config = dict(
    num_hidden_layers=9,
    hidden_size=96,
    num_attention_heads=6,
    num_key_value_heads=2,
    head_dim=32,
    intermediate_size=256,
    vocab_size=32000,
    hidden_act='gelu',
    norm='layernorm',
    norm_place='pre',
    norm_eps=1e-05,
    positions='learned+rope',
    rope_theta=500000.0,
    rope_fraction=1.0,
    qk_norm=False,
    attn_scale=0.177,
    bias='none',
    tie_word_embeddings=True,
    parallel_block=False,
    init='normal',
    init_std_qkv=0.0237,
    init_std_o=0.00559,
    init_std_up=0.0237,
    init_std_down=0.00559,
    optimizer='soap_variant',
    learning_rate=0.00373,
    beta1=0.95,
    beta2=0.98,
    weight_decay=0.058,
    lr_head=0.00744,
    warmup_steps=200,
    schedule='cos',
    final_lr_fraction=0.1,
    batch_tokens=32768,
    max_seq_len=128,
    doc_mask=False,
    train_tokens=124900000,
    max_steps=3812,
    dataset='wikipedia_en',
)
Each number is 200 + 20 x the weight over its row's rms, rounded and kept within 0 to 999. Layers, rows and columns count from 0. The size before them is the row's rms in percent of the matrix's.

# layer 5 attention output, 96x192, rms 0.114, rows 0-50, columns 64-127
101,184,181,252,224,196,182,204,151,191,231,220,184,224,203,182,182,176,197,230,188,183,252,200,227,199,174,215,190,174,191,245,164,233,197,198,199,220,189,192,182,212,187,229,213,214,210,172,194,207,187,218,174,183,192,182,182,230,194,208,213,192,242,206,203
098,220,194,186,190,212,227,179,197,215,205,188,220,172,200,199,211,212,208,218,208,192,192,208,249,210,216,222,186,223,170,179,247,202,158,206,193,216,187,224,218,222,211,223,205,214,234,193,219,156,216,192,201,203,239,229,194,240,204,217,228,181,194,202,212
104,194,235,177,192,232,180,215,235,209,186,226,213,172,185,212,174,192,197,171,177,202,184,219,199,221,206,173,193,178,168,181,167,166,216,207,196,204,222,211,205,206,156,199,183,217,191,186,186,224,214,201,231,189,198,192,212,204,186,201,222,232,210,205,189
088,185,219,179,183,187,198,174,220,173,182,179,180,176,242,218,163,202,214,170,224,214,215,215,197,183,201,228,188,216,190,203,154,228,194,198,190,220,202,155,199,189,229,199,187,234,216,218,209,189,190,207,190,209,185,170,182,197,205,202,206,174,180,186,178
098,204,196,204,213,206,221,171,169,176,219,205,191,173,225,228,182,233,208,187,174,203,205,180,195,226,255,266,188,221,220,171,205,206,221,201,230,234,194,188,195,167,237,203,184,188,178,167,230,195,199,215,194,227,186,187,197,181,235,174,194,192,207,201,222
096,229,256,195,212,230,201,174,200,215,194,206,208,202,196,180,232,198,180,211,171,189,189,220,191,202,181,181,174,150,266,211,211,183,183,183,207,200,204,203,216,185,175,208,178,189,219,180,191,187,220,241,204,190,205,197,186,194,206,203,189,200,212,203,220
100,149,176,243,212,156,216,202,194,160,183,217,216,180,210,236,207,195,199,231,233,214,198,156,195,150,220,165,187,164,189,191,193,190,206,209,168,206,183,193,178,208,241,199,175,177,214,167,210,202,220,201,199,218,186,201,215,169,201,184,235,201,168,225,194
103,153,172,240,193,186,197,191,214,208,148,199,185,198,220,196,236,202,220,191,190,196,253,185,272,199,192,205,199,255,209,187,195,213,200,203,180,216,202,199,201,229,203,195,220,190,210,211,180,193,226,190,208,175,211,212,195,200,188,175,210,209,173,218,209
084,212,183,198,189,186,213,232,179,185,203,195,196,227,185,225,150,163,217,247,191,244,208,193,199,190,195,227,206,205,192,148,172,228,208,188,198,228,191,200,205,194,183,197,198,188,182,197,181,170,191,194,166,194,192,182,165,199,201,221,201,182,186,207,205
100,215,178,165,196,227,172,243,203,217,187,166,173,220,189,216,215,213,213,196,181,202,165,205,210,206,157,176,205,176,195,207,241,182,232,196,206,241,170,208,178,221,173,193,198,206,179,205,184,169,234,185,191,210,233,214,195,145,190,155,207,156,200,217,217
096,233,246,196,222,182,159,227,206,199,227,233,187,191,250,177,166,176,264,178,221,186,177,195,210,212,212,186,188,174,190,181,205,235,205,185,187,203,213,213,205,191,184,203,164,238,178,219,207,208,235,176,220,233,173,217,179,200,192,185,186,170,184,170,191
096,197,201,225,225,200,150,186,175,168,169,205,197,193,182,184,196,170,237,196,203,225,190,174,189,168,158,207,210,239,228,169,217,198,223,195,160,234,156,214,193,188,213,195,206,182,189,207,192,221,215,190,191,188,201,209,211,224,207,204,170,216,193,164,217
095,239,237,207,219,226,191,241,210,192,177,214,260,166,158,204,237,207,216,205,188,157,194,157,207,199,196,193,192,174,215,208,197,171,190,208,239,216,187,210,213,181,172,237,226,188,184,200,202,238,234,170,191,191,207,204,220,190,189,185,189,209,189,162,216
115,242,162,214,224,175,212,190,226,197,170,184,158,188,205,191,218,197,195,216,155,217,167,183,194,199,212,173,179,199,206,214,205,216,225,185,209,189,184,237,228,192,182,208,225,189,212,188,203,183,206,204,218,188,191,190,190,206,203,198,187,178,185,206,212
100,192,192,206,201,238,227,188,211,227,220,173,157,213,258,177,159,217,207,188,204,210,177,196,192,193,206,168,174,167,192,205,221,242,235,187,166,201,186,211,219,199,194,160,186,215,197,222,204,195,183,191,217,206,163,199,191,185,177,210,199,215,197,204,206
101,207,187,217,203,195,196,196,172,227,208,210,225,189,210,209,181,231,212,209,208,218,191,212,192,191,194,230,182,202,215,167,188,197,197,203,161,188,187,202,175,172,200,204,197,211,223,177,246,181,221,165,204,216,195,177,231,241,230,199,195,209,223,204,171
100,192,217,188,248,210,215,223,231,159,171,182,190,223,225,235,221,205,173,224,207,212,227,209,227,216,240,178,227,239,193,192,209,178,188,213,226,203,171,184,202,222,160,194,212,186,202,179,249,198,179,199,200,192,178,216,199,200,202,197,199,194,202,198,211
088,204,184,188,201,213,222,146,185,188,206,209,225,208,227,217,219,194,169,202,249,210,209,192,199,177,233,190,265,197,196,196,191,236,205,214,193,159,212,230,214,209,204,195,187,229,186,211,194,169,193,208,188,195,160,171,177,190,161,174,191,202,217,198,196
094,186,194,183,213,203,188,231,226,211,215,180,176,168,188,223,213,160,234,210,199,210,190,208,233,204,208,236,216,212,184,221,184,217,201,141,178,228,170,204,181,220,203,190,210,169,204,200,203,187,180,211,208,209,214,205,205,193,230,188,199,221,168,199,200
102,216,187,211,213,217,191,235,208,214,229,212,208,211,215,200,238,197,182,220,211,198,204,197,198,163,241,217,205,190,194,226,200,213,165,216,200,221,237,222,190,221,197,214,198,212,196,173,216,182,227,211,228,220,193,186,171,200,208,212,180,187,205,183,173
114,183,219,192,254,195,210,188,154,172,214,176,218,171,208,213,205,140,169,202,217,244,218,200,216,202,181,187,193,194,184,188,213,200,171,212,230,179,199,181,213,215,173,173,213,185,207,191,200,230,183,217,190,211,163,201,191,211,210,204,205,198,198,200,202
104,222,211,188,179,196,181,165,202,189,181,161,170,175,157,208,195,184,170,224,217,195,195,217,202,197,211,180,222,229,165,218,209,206,207,202,207,203,171,216,195,213,230,200,190,203,224,186,161,212,222,213,180,157,211,174,181,226,197,172,221,178,206,189,205
100,203,179,174,208,219,205,186,196,232,201,220,237,253,240,215,210,159,195,194,209,180,213,200,182,202,163,171,195,166,159,232,188,198,241,196,202,202,168,186,226,219,167,204,194,179,214,214,221,194,222,192,201,190,190,202,207,217,209,206,215,204,218,222,182
094,181,195,209,184,235,157,181,227,228,176,179,213,230,173,208,206,206,206,218,192,199,188,204,191,217,191,210,176,238,157,177,204,224,199,221,221,171,202,219,178,177,240,206,175,186,207,177,190,228,198,179,227,169,178,200,203,222,226,176,190,238,199,173,170
098,185,207,186,193,195,220,210,253,187,196,212,233,202,171,193,234,241,179,179,181,159,217,178,177,185,216,196,186,231,239,201,224,182,183,196,208,194,201,200,181,221,173,228,203,207,217,218,201,211,200,195,195,194,218,199,190,210,235,165,216,213,200,172,192
095,220,170,195,205,217,183,217,190,202,209,208,207,197,260,210,214,216,180,195,208,201,191,204,217,185,221,199,221,182,233,208,173,216,224,168,161,191,169,199,216,188,197,183,226,201,160,181,161,186,192,171,219,187,184,198,229,210,148,203,218,223,186,173,216
105,182,174,177,219,223,195,196,189,219,181,186,210,205,231,215,192,194,179,230,199,185,206,219,181,189,211,239,200,207,187,228,232,180,248,209,168,205,185,197,185,207,201,218,187,217,173,225,208,206,190,212,229,180,202,200,201,174,188,190,176,222,181,224,172
103,200,201,185,195,183,195,211,235,210,206,180,169,178,229,174,200,213,162,198,189,216,190,231,178,192,193,195,187,221,245,204,172,210,203,194,194,218,198,183,196,223,197,182,214,237,212,212,197,182,221,205,241,206,180,193,202,200,188,185,233,187,176,190,176
093,200,191,194,213,193,205,208,231,220,193,203,162,208,199,244,223,182,206,210,194,204,178,199,227,198,161,185,199,216,171,192,202,215,223,218,192,233,191,219,231,234,164,194,191,231,191,217,192,182,169,211,189,188,218,189,191,185,187,202,199,196,179,211,194
101,223,237,241,218,190,246,185,204,207,221,211,197,189,232,237,155,217,176,227,197,174,209,220,181,222,189,213,171,210,166,219,172,181,160,188,202,219,188,168,196,205,206,210,183,242,219,204,241,228,193,214,174,197,177,216,193,204,203,210,216,201,200,202,213
108,171,201,207,200,212,230,154,222,172,205,180,209,218,201,209,216,198,167,217,176,153,181,201,177,218,199,188,219,164,223,197,175,190,209,231,169,209,186,217,181,212,192,168,205,190,212,182,213,198,171,224,220,235,197,174,214,184,188,167,187,210,182,180,233
096,193,180,215,148,165,240,174,168,191,214,215,203,191,216,179,180,185,233,245,172,228,161,229,204,223,169,210,215,207,246,241,190,230,191,201,206,214,197,212,199,178,237,203,202,197,224,173,211,230,193,221,204,195,188,215,197,208,209,203,186,191,188,205,219
098,256,171,182,177,211,196,227,186,200,205,220,197,216,192,169,219,201,209,158,212,204,212,207,213,203,172,155,213,211,174,170,121,182,183,196,194,180,194,203,217,233,236,203,203,180,207,207,177,204,165,210,199,164,204,192,222,200,207,222,185,207,195,186,202
102,214,191,213,186,176,188,212,198,181,199,215,175,179,203,207,190,202,203,199,191,194,202,271,202,173,170,216,217,210,209,200,193,181,226,181,201,222,207,187,170,183,202,172,206,197,211,227,208,199,199,190,207,202,205,202,203,225,185,172,181,183,192,225,194
094,193,180,255,181,265,146,212,211,232,177,190,177,183,199,223,214,213,197,211,215,227,222,227,203,197,219,215,187,192,194,273,191,217,206,234,199,231,216,149,237,193,200,202,180,189,202,219,217,214,209,188,176,186,205,199,203,215,216,202,183,195,183,209,203
101,214,221,198,198,197,188,166,208,175,198,203,214,204,179,201,221,223,204,218,181,230,186,178,217,218,225,212,226,254,218,202,201,218,229,169,165,202,193,180,198,185,207,213,188,163,236,202,164,248,187,202,182,185,196,214,213,201,212,202,192,173,220,235,221
103,207,197,240,206,174,199,142,198,176,166,215,191,217,179,153,209,239,173,178,207,218,250,177,184,180,201,237,206,203,196,160,198,176,186,189,208,196,179,168,196,174,188,188,221,188,201,238,239,187,189,189,226,208,193,209,222,205,224,200,187,197,205,196,192
112,176,226,192,204,181,203,172,215,155,208,163,195,172,240,203,213,196,215,219,215,225,186,209,196,184,191,213,196,204,216,200,194,193,183,234,184,229,138,169,178,196,228,213,188,197,202,216,189,199,188,168,219,210,203,189,188,149,174,172,203,178,195,187,187
106,219,174,221,175,204,193,217,169,187,160,195,212,216,211,192,196,218,193,203,197,150,187,205,204,207,250,213,205,202,201,212,227,207,205,211,178,197,203,211,257,220,229,181,148,228,195,231,149,211,185,167,185,190,207,214,196,206,202,232,230,192,162,202,216
115,205,207,183,160,210,153,189,212,190,182,216,199,229,207,183,159,210,209,218,217,163,221,205,243,196,194,221,183,262,183,169,201,226,159,197,194,170,212,170,204,183,184,198,184,204,202,218,191,179,213,166,182,196,208,209,197,191,211,229,195,177,224,180,209
108,161,215,212,226,164,203,215,209,210,204,219,208,168,211,151,233,195,216,216,215,188,208,213,211,203,182,186,189,196,167,207,191,195,179,156,211,172,196,195,200,218,240,189,175,225,204,230,212,198,223,173,181,213,208,220,195,202,219,193,260,214,206,202,219
100,230,188,158,216,189,202,196,190,194,209,168,182,179,189,194,217,161,199,189,185,196,204,227,182,216,205,242,232,201,214,221,192,176,219,178,187,202,178,178,176,217,193,188,197,198,196,221,207,171,213,222,177,215,177,174,171,214,217,177,180,199,199,201,211
106,228,201,215,183,201,186,216,172,219,210,191,170,181,189,206,149,184,212,224,212,212,204,162,192,233,240,199,224,218,199,211,187,205,183,147,185,214,232,185,208,175,231,205,205,193,158,159,170,183,196,210,208,205,227,212,196,193,191,177,204,227,162,220,203
083,165,226,233,221,182,169,262,199,159,211,188,234,219,198,212,207,188,234,211,215,199,201,181,224,172,187,206,199,223,226,228,174,183,203,199,203,209,188,159,229,211,224,191,185,222,220,214,195,224,199,211,195,221,194,216,182,208,207,157,223,178,253,217,216
104,214,175,225,146,202,169,205,181,211,179,211,212,212,191,212,197,178,209,182,213,240,216,224,155,175,198,218,198,200,173,187,186,183,244,196,167,256,205,198,219,190,234,179,188,173,213,170,194,212,197,206,191,187,209,193,214,197,224,214,214,211,221,225,207
108,228,259,174,184,218,172,190,206,197,227,216,179,185,146,202,191,179,167,170,234,189,183,177,200,230,204,196,206,203,180,207,216,170,214,184,188,196,173,199,228,184,185,160,203,213,240,169,219,227,198,174,199,159,258,185,186,184,194,223,227,208,213,200,236
103,156,204,225,183,194,214,215,188,193,231,226,201,193,200,197,158,169,166,198,151,214,189,189,180,205,187,161,188,188,213,203,175,184,206,216,173,189,213,181,185,191,216,201,184,181,211,218,163,222,148,217,198,215,175,179,209,225,230,180,194,197,206,198,217
103,193,189,217,204,184,242,213,242,243,174,181,205,216,240,177,208,194,200,216,209,173,195,229,223,172,184,153,217,237,203,227,201,215,168,222,191,167,193,207,193,220,190,184,200,207,200,238,220,233,206,176,209,190,209,236,190,206,218,211,203,192,175,204,186
080,204,225,207,211,187,149,208,219,200,167,204,220,189,185,157,163,213,130,161,208,206,209,188,182,188,209,164,177,183,221,203,178,217,209,193,168,226,234,207,202,213,208,187,218,225,182,215,209,206,187,157,179,190,192,199,173,220,231,194,194,246,198,193,190
096,191,208,233,194,192,212,196,190,227,245,187,198,201,178,238,201,169,196,160,194,213,241,211,232,203,171,192,181,213,203,225,210,192,203,202,215,173,184,219,206,187,224,243,181,207,250,217,180,210,167,189,192,207,197,195,186,200,192,191,215,216,222,197,244
091,192,208,223,165,163,216,203,216,212,203,187,245,173,202,190,182,222,167,180,195,164,178,217,193,208,180,204,214,204,195,161,180,187,192,220,239,194,163,176,146,200,196,200,193,203,182,203,212,184,202,200,171,191,224,198,232,191,181,195,214,191,183,177,175